From a checkpoint of a small transformer trained on Wikipedia: normalized queries and keys.
Each number is 500 + 25 x the weight over its row's rms, rounded and kept within 0 to 999. Layers, rows and columns count from 0. Numbers have three digits each. The size before them is the row's rms in percent of the matrix's.

# layer 4 MLP up, 192x96, rms 0.32, rows 170-191, columns 0-31
094:516509448486507526510465489526486528543496512546496511505444514477498440492464502488500540471545
106:474494512471521495470485520504503516533497510492529470519555464524518499476475502478483531530496
095:507490537504504473532486457563462492463458465499470530529527502486479511502519519471517507496487
088:496515558521523530457506519503524482506475503484513502480517521499555504508487530529542531506500
091:476531457523534463522503492516509517489461513529502498524489527522481497458536501484505486518482
095:494532515517512488503523506451496509519533540530527476475536518528468462495504508479474540508511
112:493515494478493477525487453497456501497484500458458509491504513501500507438542514508467547457503
085:515463496529534481512498483504521525489472522482508541500479499507522523520480538523473541522481
100:489512495513539496496473498492474483493507445500548542528483471490486539525499475492508497457530
111:498506514470505501510473461490537491476487489475462506488522478479475505506493486523506517448469
090:502455482484462505516475481475492481561509513466462461517511500507504517490488528509486522511475
106:508523497488535527480524497452516473511464525466507500515452496465504511505451502523481493469522
106:467473458488508514488523498549552509489489496504489504518492507519513483483481498505512499541513
104:528490522513470576514471481482507465483492467473522507529491548532487476473474537523530520474487
104:513500532540513493518486527479472484507515497517460520447535468487504467477487484517518527560506
072:489461505502473476458529479476483520503491479469493478478489485457502485536489494459526490512479
098:496513452481500518502510479469509555497504503494568489491537501543495490475477514457483546486479
098:465505502466475492514494464512542507492507510532524504545500499481497514487489461496462480415466
103:525509462533492486519527495519501451510497509498560477479474486527496471515519487505537530530493
092:515489486478491501518489550520511532525547532496530510498474515531529530526482474491516483500507
092:482477536501480515496450512496507520511517455493494494484512486462481521459464533498467458536512
106:480522494510516504549508495539518482480503506501496530529463492504479547500515502546519549482540
# layer 4 MLP down (transposed), 192x96, rms 0.295, rows 170-191, columns 0-31
101:481529442491509496504509529518559503535474518485502492483490488512488545534487494468515474516520
110:487475505520528497461570466505483466479464523521509505526484520525504498442504504470493464491489
095:474493508517503445491591492521503479491470513501427493517502481490524507505474484439508498482459
092:505460464528507501491479490502529525496465510497528482467474479528494523501490502493475495508479
091:486515457504494461563458505547521512513466489519531518531502499480510482487491510506502497493487
104:523515522497526519526491531515512506498538511502490513528463511488498492462525466521573453482482
111:461502508499491468516603457468482505494483492472479493557527500475535515474491501486537520526500
085:493504460505506539483475501496511483477495488474462527506496509494485501533496503444569472454511
107:468456473456526518487517555511532498500487514512477520499498536501499530492487456548468541509505
104:498511491475491512504474534507476481509495527505452482533538427523450520470459539523512510503499
095:462502528517476490490485470439450511504509538574538520505500504482446502495466531497541505468529
098:527511527476492507526442502509492543505501517460533502470464496506491450497556478484487507520470
104:511476492542502471483509511507491488479504496507465490489495575509523511524466443497456513489495
109:511509525461507571508523484517479494488489518482518520503481530495469502483492512486483488498504
106:534529521460496468537511512492503522518491505486457470455516492514543491491514452528446526542523
081:487492490477511476539453509521483473478489469500543493517498493503532502468516463598478515515492
105:488484482524474516501488546512520496487517483468519517532495542509480522514474489470523478507510
103:535506540522470524501458522502531506483522535523540493495473493504512519484530523506568493504521
102:477492449496480520491514506559481503487474521512515504566484486558484512498519512489552482460505
094:459446535495472506539596498502537485490476479504475486483495512467538467441518455513528512526475
104:483502499482546465492506498494466489494529478543500483535494528544460552487520490539513517462505
110:523521498490435500496455490489479529479499523477521492537494462515498465522509514467473462506513
# layer 4 MLP gate, 192x96, rms 0.313, rows 171-191, columns 0-31
104:533505534567516481501509482484507500494503521539483474498482516452478525499510540490526520479507
099:559523478548510493502536517486498480493538489492517512512507494460472522529465497503515499514502
100:525523494486509509484502503476510482483555516512520488472502497491500475535486492497504490484461
090:485474500516536498519493515505503444503479501531496519473524523472463482516499543487516475522477
097:468497473503510498508528452479485517504528486482474545489520479481502513469421523471481515568518
107:468497534526512511528513457499481510473551474499491470524513454464496549501481548515525519462506
084:510455547500498498527465499510518479500505500470493484510476476515494514510477524506491528506511
106:509495528476505520509532482489501540478532501487471527536507465476522494534490507506520494491478
112:524505529535488485472546487502539461504502494507500472527488512485510508535504477494505551510505
092:493480482488457528499504507498464531540471494504491466498488479510477477490485505500538481512527
099:509503521535533498501513462485549492500518502528491455515486509467476484491469527500515486473494
111:557480523502495489472537540525492530458472532474487500494491506483571506516538545481472501521492
096:483508521442524530503500484498547499462552496460530473433507523465483516495490481458508441469519
109:498450519503511490511452501482515522504529439459488528517496471507499460493480485474484464475530
083:521516517524504526546491518516482501495483503539489478500474525523530498477511489565493522534473
110:518478495501507493510471481508532522505528498501508552509469512483516493537489541476564499494487
105:443482524515487492508496494470492499498478509480507557528458509509497511494500526507532514505510
103:503516475526491463542495492481492493489489463505485494475489486464497518540495522509494532471512
094:506515554513479475523553477525525509476476506483487524444448522454514503482504541488507533485495
102:522538550520533478494472535459531474478479523506526524461484490499508513559515517507522484496551
095:506528495490524504512492529473477496503528482447522465532476538499445507503483499476489472531534